{"n_layer": 10, "d_model": 256, "n_head": 8, "n_kv_head": 4, "head_dim": 32, "d_mlp": 896, "vocab_size": 1024, "activation": "squared_relu", "norm": "rmsnorm", "norm_place": "pre", "norm_eps": 1e-05, "positions": "rope", "rope_base": 10000.0, "rope_fraction": 1.0, "qk_norm": false, "attn_scale": 0.247, "bias": "none", "tie_embeddings": false, "parallel_block": false, "init": "trunc", "init_std_qkv": 0.0544, "init_std_o": 0.0, "init_std_up": 0.0544, "init_std_down": 0.0, "optimizer": "adamw", "lr": 0.00111, "lr_mult_up": 0.841, "beta1": 0.95, "beta2": 0.99, "lr_head": 0.00489, "grad_clip": 1.0, "warmup_steps": 212, "schedule": "wsd", "decay_fraction": 0.737, "decay_shape": "linear", "final_lr_fraction": 0.0, "batch_tokens": [16384, 32768, 49152], "seq_len": 256, "doc_mask": true, "train_tokens": 203500000, "steps": 6265, "dataset": "wikipedia_en"}
Each number is 500 + 25 x the weight over its row's rms, rounded and kept within 0 to 999. Layers, rows and columns count from 0. Numbers have three digits each. The size before them is the row's rms in percent of the matrix's.

# layer 3 MLP down (transposed), 896x256, rms 0.0537, rows 865-890, columns 0-127
090:501493482517500526469549478508479510498508554505472509503507464529467542489504481477540506491444498472495504456511474506504499523515497510562477487465481473530476511512507497499510509512494460481480523536525476444501487512448502479460455490509519475533510505501497463493487457488496483512469494502482433481527456500498535515471455523491481518465479487484453467495541475454473528449501
112:578518478569513506490526495500520482485540478539474510500473490497495534496494485500484496504458526542516487499478506493470497480547492498518474481515487467521483513525504514495434481507489481472546546511481532546485503519499505512486517488510510520541518450519473453535511551521506539482510508521502485548505539548487537530535499483518522506522499489559478534507548517483474522486451
101:496483541534511491490485517503516531489493489499476531491541502529495529487480473491503514509520485536477504498487495498509433541537479484538488508535490523493508438504538505499540531496530500500519493498541481538456479471523527490521473513457460464498561491504484484475449475490522501554467540534521515475511508495524519501512489529518515491497499486499469547482484497485503527489496
105:479480483466526519505479503503519535530459484522561527492539500496476468455531514536534529481462480484502517501480493500509522505452506573543518510533482516506458513507514528481519490496531505460521502468496524458519493493525509483524567514459492528494456492490495525462474470488499514520495503481524488503514506466545509507524498516489546486498482497521509433491522467538487451523504
102:568540509512497503482534465560514495524541501477460493530508498488462498442484496536529516499519506511498501460500513506500476524520535471513530489493459466547501539530511521513492507491521497466520472470469526509480532503485512480510491488512483526496531497551484489521530526463532430518478491502497536490454465498535524519469474498490524493519520483505502474496513503495523539501505
099:524506523491484469497519518500459520540488501550493497478475479488456450485487481480523512491448504487479469522513500455521475466471509506521483517503487498548493499487497514467534507529487475504481542486525504446500487467485502477518514554510488495512548502497489500504479516522470462522515475504484488529481472417520470489485468518479524485498481454503510517451477498526547487528520
108:504482494495481500514485529517485494531448511481477534483457515511514497478521550502513468520498494477446550466471558451496473490496517495491482544474503515530492533518441462479529511480515551507522508520508485483506544503510464518518516483521525528524515486471474453519493459482488481504498496477504545541467468509523517507535489482491509512515521495511499511491483478493560489524505
102:517501535514503483518491533457497538512543492477462531507478509448526463494488495521490503493540519469496483491476519536496470503513537508474509471494484522496481462496508448494492487542481477512519548523535486514517472449470470480491510491474495492468518523504495549449499467486500510497512474547485494527487495494507472542511533543504512502507492489468491479439485501490457497483478
101:498471491486502537524506497544530526538494522487505469453515491466501495531504500504537497472479495490561535502483477482480475521503525472491542492448537505480529505486519508476538480525474454454477469510472495490511547499541470491483463523504501458509516497532503514517528488556531523498511478499441487512499498532516486538516520500465505532523516515485469508501469523463460541525473
091:461473465491450532515510516484495539483501500479472483526453479548504522513518490505476463509504532492551496498494511531482530559511544522470479494491511478524522475517490534513512514524464477517464540515481493543519498519497457479485521465498524492544462503487486481485506504535518519487476530509525498480543551457522510514444542516453507488499508483488465531498525505457484493528485
095:474538544507481541503466461502501529505543467473533515466511516506535492506479483516522509459457503475520462524533455473466507495510456490499480478501518493486522509520527489493536488477491516495541490484484524510553537499515494509471532508500499507541518510548478494512478484519446558500489526516491513462511475513523496495590510496517505497474486506502489534476559502484487497498485
110:479549463510515545490521466511500501503531509517538509494491558456501502510480485506514498468465511497540484509462519483510488501506526546499476490499510480473533511523479523473497472506447502515490519486503517502532491500491456487489515498493465479493467462470533473509502526495449534485490473494460495485491487511485516474491482508462505491485499534519511509484511522529475481516500
103:486504491496475455504497528534479506507483494525489535518505569502519486513507514520501489504533441465486494510514488484513524475544559546486478491540509499492439458512508526472470479478505503474511477515508511539479474510487506504511524487541506544470494531536461502532477495495549476506498483496508488528461552504538495501519469469466439523514514465509518519522465519509492543524507
093:529482548451458513461481473503514539496499477483514471439507477517517507487484480500515502486496509462442519500538489479525498460509539514511531482482510482526507479517517481522509463445508522518475510497459471539521566480529520559513525532503472545485503548511527487517520482524532506503505517533499457477449473487525499498478489476507487524494524530511458515466490502506520501517503
094:478498506508543528442466468510543459489505523513501512534529537468494520536483517507499510498508487508489510507499477498515498477522504472457522442474489529495513478510497482482564508548479541478480514500497492522449484530522484488499506493515501520495479530507521544513507508489512487486527538440519504494494516499571477516532557509489487470527479508466453476520527526519468464511535
096:463473494488481480495470528434529485475518504496513505483511511522569477488525512494500455504506509484565514484503567477494517553529489471516501485503522478482472552448494467503511499486506528491486490494527520550470496488536500510486524492499498535546510453531448531512496474458528527500443539568511489552467517521518482453523506546509467482547461464504476494521507481494489525512483
117:534521495532461527496506526508485508474492521494559509480486486433487494501502499549483517492518499498518534472513518510508472530588533478559508463439491503519543495475510499467476486495482486495503514524521484503499485517478489528523504500423486487531488458529541496507474456476513537515478499494484566497477462514496521520500509490476534485506512533503519487454464509484500497495485
092:461519498509489522509502487487527533499479507512439476511503486502488472536472512550534502506499497387474485498502444496517548494471501490500446501502499505510480480500494491489493460491474513495502513534513477489507533477493512503462497492485475514536514451475487513516500487473501490534506490424488476536525512519533511480499495415520512514494528506542495494523512515499502496514490
097:506515519527450490528476531515452537522486480485536469517505479479466501499521512459477505509512499528488504479505522484507484499494431540524489494523505487521432484474545520511489501465484566485480544509508486488470512513467536560481524540504536498511528536507499531494484532522491486502477464462496559528489490508500473497501477490513480494543496514526494498508504491480443479496474
095:486495506524479518473526511496490481481507500498503499499511519495498472516488535463513535477509527484513529454514500467512511461501520503486517450473475526526460510490493524553490508490474564529480531460445485483454494526463572531475511522448530486481488519510493482508505544522528475492529491497528492503473489493486462457535483470492529506466515499525476521510421524495486491488528
094:507535511507516511483497520454518519452508539464506465461507495520513547462549479489483498466490515455491553500498475534511512471481496542512544481507495511453553484520494462516486463491513534490502523528478493492481496499496477488502447479530522503474536490509503518502489497475487487506510510510490474494545482521462506517471519459535472501462511454517501531489527526492505548516525
098:491512520506540498447487477562519455480477495498508489507504514509497500443510493505463477497537500493530488484553515521489482494506528544535518475496504484498446514480488504483493543458496493522508474497523539489535521530526527513502493486500460501465433504489468503499513487509508484493580519485505503517527503514464516497441470447495529496476498457494500475513469519495443512500467
105:497495561555489508503470485545524503525520471518504537521464516508474502483552481474539478484520442538497480482467486494501535498513519491484484530480520487533502475524504524460472489510522474452498464493468470511521508485468494477484460509526500551499448495539522475477468473543501536476550491505511532467471481482539527514528508514458512490495488498498487505493476478515498513522536
097:466532476512506492482519524568481471505461523524518513498521522484530482491511490523506469453490532480532538556491564473520541488493539541454449494466484485496476473479517508510513500499491494519482510456489487457501496491516552482497535482512516470477492493498477518497457521530491513476489510536508488548524477444531510486522517499479493479507440524495503509455506495507497518494491
100:438465476514489483540525479502495487516486476520500497476449530477449508491553473499474509511492490492525467491499508455516458509521498519491462485520522486513512497488501494512518485471457438463492482517467492522476508483509445508505490487486576470504520517508487507554458488509461514533544527432458488494551485483515513484472504522486522483497492475508537491497504447490535447526523
103:519532505520524515502470507479481517495494512492468465467508520481526483523533480512505464504506554544474552472505519492485461504505462524536486515510531490505506523484538479470534554487478488547492481530513457503498516473502504507484511477516459471448488500484489488466445516518516525504506479493526528502449514485528493519489510487511495478488483550531476526475529539518514565496529
# layer 3 MLP up, 896x256, rms 0.0517, rows 866-890, columns 0-127
108:510507465472508546490531482518490474453464493517509520517473498559523530479500518482522483521495483532515495538496495488534568507507512475481592485541512475535485484475494532477493518543507477508492512522469491494503461469503489492477507510500474470522484510496477520492518546524464515491517505496476499501483478504511472479504521507493511527511518501493499472502502530497514481490499
099:534489490498504552530479469504519477495511457498515492472501517519497521479483517458483522522499459544503558543461464520494513490480462466512504517488485505521513536514471481525498464544489505505504475460512473481458492509531509495522516473456496513491521533504449481488511502471475475541521501513519515489508478524485531434474501528514471540491480492469433507496534448485523485516489
103:492506483478493507469502484532475493488474497489522518512515443531503513519510554494529474533578469510510490509461539491501554505477511482488508460510489513531511510478480479502490528537491479481458526555507486473533507475507498539520517478473498495473460508480485493462480529550494497503475488501513508484503531460480502488539493506498500525490491552488490476509521457517493464524496
103:545549489523479493491505480494545472503494530474482501485487511474469513490476529526508479498516466518483527493505538493489507548447499503490505491528515520530477538460481540524510509474523519490516495479477504506539437498508485491483489525477524468527510501510463487452475482484508487532541498524486522510527523476461460457516448482543489495539484521516504451526455489476493494483512
102:502507481477446523527452518527514528516482468536477484493466482481469453469510511452522480530501488531532516501494515477506528477536479460549507457506541571509469485455475491501513474532528509525434541523532512498494479493521486493450479476498500469497510504508537502483455487519521499509479509482462492552516476449524453509496544504495470538533470471488469499528513488499534548531526
108:518488504478471480495530480509493457503473547489491471536522461480539492502505520464529456495566519546488479479480531484483484539497489512537486522484513486511547483497505475536501500508470508514514497483488496524466495481530495484504533438535502470506494514503446574462520522545471513494502532540537475470521479479508502535493470501561491531489521468470499498516517500486464477535485
104:560511490515502488473504478487490489506526489482493480483507482549510478468494508523511490481525527522499479492531495512504486510473469465486587487468431532508466484509501521555511465524507521521504511484473481526501517499517531538522507498499496526547475508554516503497533482490489522521511495537490525534507496498429514456483490525531498558509445538464483457521515495482472566482481
100:545548537486505500509482496494488482513463507514467509465552510476517474491496496519515481533524527504519526492496506471539491512481497532503514481502497536478509482471505569520501525489498523448461506479507498500508511556480450509481486558520475527483459494503453501483509506546488467544561523508437554552494526500488497500474533503474467507458440510499483503491528483527493490535528
093:550494516498505564472485426512488504495485472529494526508486537461474514483514492542516493490478479547517500495580509494534478508472477505473515451469489519503460496519500494518478486462494504514513442526459472469476517521501516492484501486475474512472529476491492472513477517480460516497520488494545467459474509498521477489550454507535489493477515481502465499474513532508535528500517
095:516506489470478486537516508486521503510541508477513456486499470537517478494511488469468474498505535509535524484479547529488518542489469486505478486531447517525485511452493490532498524518487511485553521526513498474484488509511477502518500530530483487503488500503514535455520481521463513539483572494480524526514501514499497518508490503530508530539497474458478489483531492515552510471479
109:541541528503494492502507472483508498550495502468505523499531512509496503500487554483526476524530515472498495471474503540533512495479531524522513492530503519475496507456458520529496515496522477494529527475482488490510520512494434529522461520504498532493475535516478508493523499526497465497520504512467517534473522461472480529448496503510473569473455529450518491498509487493523508469469
102:491510475479493502537529459489466503502494498486509487548468472524499484454519578461473487489514475542504484476506490515530495481477481490552480465522491495476545466476525500492510523524484478508492476484514485504451498491536505512495500530472483482489540507484460528513472519471455504512499491519535490519511486505457480489463501523492495519483504553459491500508509498501500465520493
094:511474516491531463522489497510475452494517521525523463492487523525527496494503569514494485492510495515470519494507517474512522497460527455496548489535485539482450489496494506492474497524504510463527496474520488528529462483492531488468479576509505496528459542529524450512498524517480550557450527513487480528511494469467445489515468543537500464494436516482513484484533543485541513531485
091:558545494477490494487516477468475466524482521519521531491497518494538479512489495537495468489506513503485575510495498479513519494492493514523520498513460534518481501509457566501469503512509541524483476480511515487486491506513510468438500479481468518526488466500496484480536530487480508527510515474477521542515473509499514473530483504489456542491483502479495531530544506489556531487441
097:523488518476465518517543486546501515462475508509523537505529490497490504492502529546510486541523513510498535499544488510507478489493495488527478440505510525462478516498452473481536502500452491476513496516517527458522476524496466529514478515502489475457477479497506453484464459525459536470521469504525507452534550496495508516505484509540533474520471533508482445480489507522490471519490
119:507499517505457509474525497522518475498497492490472535518519470460527476487483543505499463511526437540505520514500525430488468491519514483553480504466443476518524452477473530502469493523535491452489493526491505535526504518486505508452512482526481497474498484478495494485545543478480496519486493518458547457525448459467517483486486503533463494502460524481498488519487498521503504493520
094:523519532479504510470491478500516486490472511479497493533485484492542521516505496514523488484529498487561514502472470442510497516532495482529521515502494510515477517487489484528491497500457532536502498497494515496479498512519498530501498552518525481496544505502474504470492556514485507485476494488506511500519520508489532543487493505488469536461533486419499514525536546522455454522527
097:512492500530445537504475497485496481510468472522492490558465529493510505481558503531522499492487510510450480550512503518488504540529496529503502479465527538488537532480480533470496539510491494514466518505528483480503486455508506492462509505487464531530429518499469518490513537467477505522479506527505515544480529491485554484482503543493522494469499475492509550517562482482496510533469
091:529514509568510504472479490477507460520481495521527516498557526448483460516475528490530482505493504522488543496505535458468452546487479506550499488483507529515479499511464544516492450502558486506540544452508511473493530504523514508497483502484506483481479542472515482480472486513490488511500526547516442520472504486468472465489472485539527511509495518503494510544474527494533485500512
090:472514464511487448484516498507513478456485508484502453482506528495484540503523566497552500489527513509534519516534529522492527567445539493527473512533507457522518459486506484510500517508529534474509510500466500525489446509502494494517531477479457478463434588491478527507469474526499474515497493520496518496537527495503525458491483484502502502494507537469492472505519535451519495475517
100:521498489482483556512482502473483490435518466478506493523510453475550534511492479470530514475535477527505494535484500466483535538443479496484507513513489536552537511505524476529486498528510511533502529498450521531453504506525467531517502518455502494507465537467536480504527511535513517497478551528495474472464532460532514484499490507477467493522513509458515512512519486497514454536479
105:518491523489506547522508455499502493520482505479470464501477481494565482514510518466537490492494481569531520517510477475526513541502528482491488486490517530518508515497472537526487481533453503484521495497484469508486519455527524529485461468504550499474492480505514490474503538497492489503521498502486507539505493524485509520464500513505534506469495527479507518484476536492501513534475
102:491495517521484506546504491494502506530486505514539497519519485474479506491502510427563504551506525522489487511505536470499542517488473509520506509490460486483474462487495500503509512549530503524455520530517480484508449501501508499501502519505514517494523479491492491477490487461513478494521504519461521503478482496481486505497488491549504473465515470494510541541515492495537512510507
101:487518475531483512499501523523484480493512486475560524489499488530507488546530510453542506507475541495540479511520486529508493548525537477476512452494504509516527476433485536551488532524584481471482495508525485501512500528507503500506498509458511505520522478532501515524480502500500463526531511487468552556514495499476501477504507486472500527477501507476478520516522480493523522503483
103:506475506496525500499494521544507506523486477505517543516447482512532491529543524505495511505523459525501483472529528474491520527503489508479479505507470505508501490445471515526486490529510488482499488514507508519531450493461518489542490517475504519488520490545502483496515530487465497519508492497443509506526476500474531476538540478549485525484457482496498495546529514535507456557488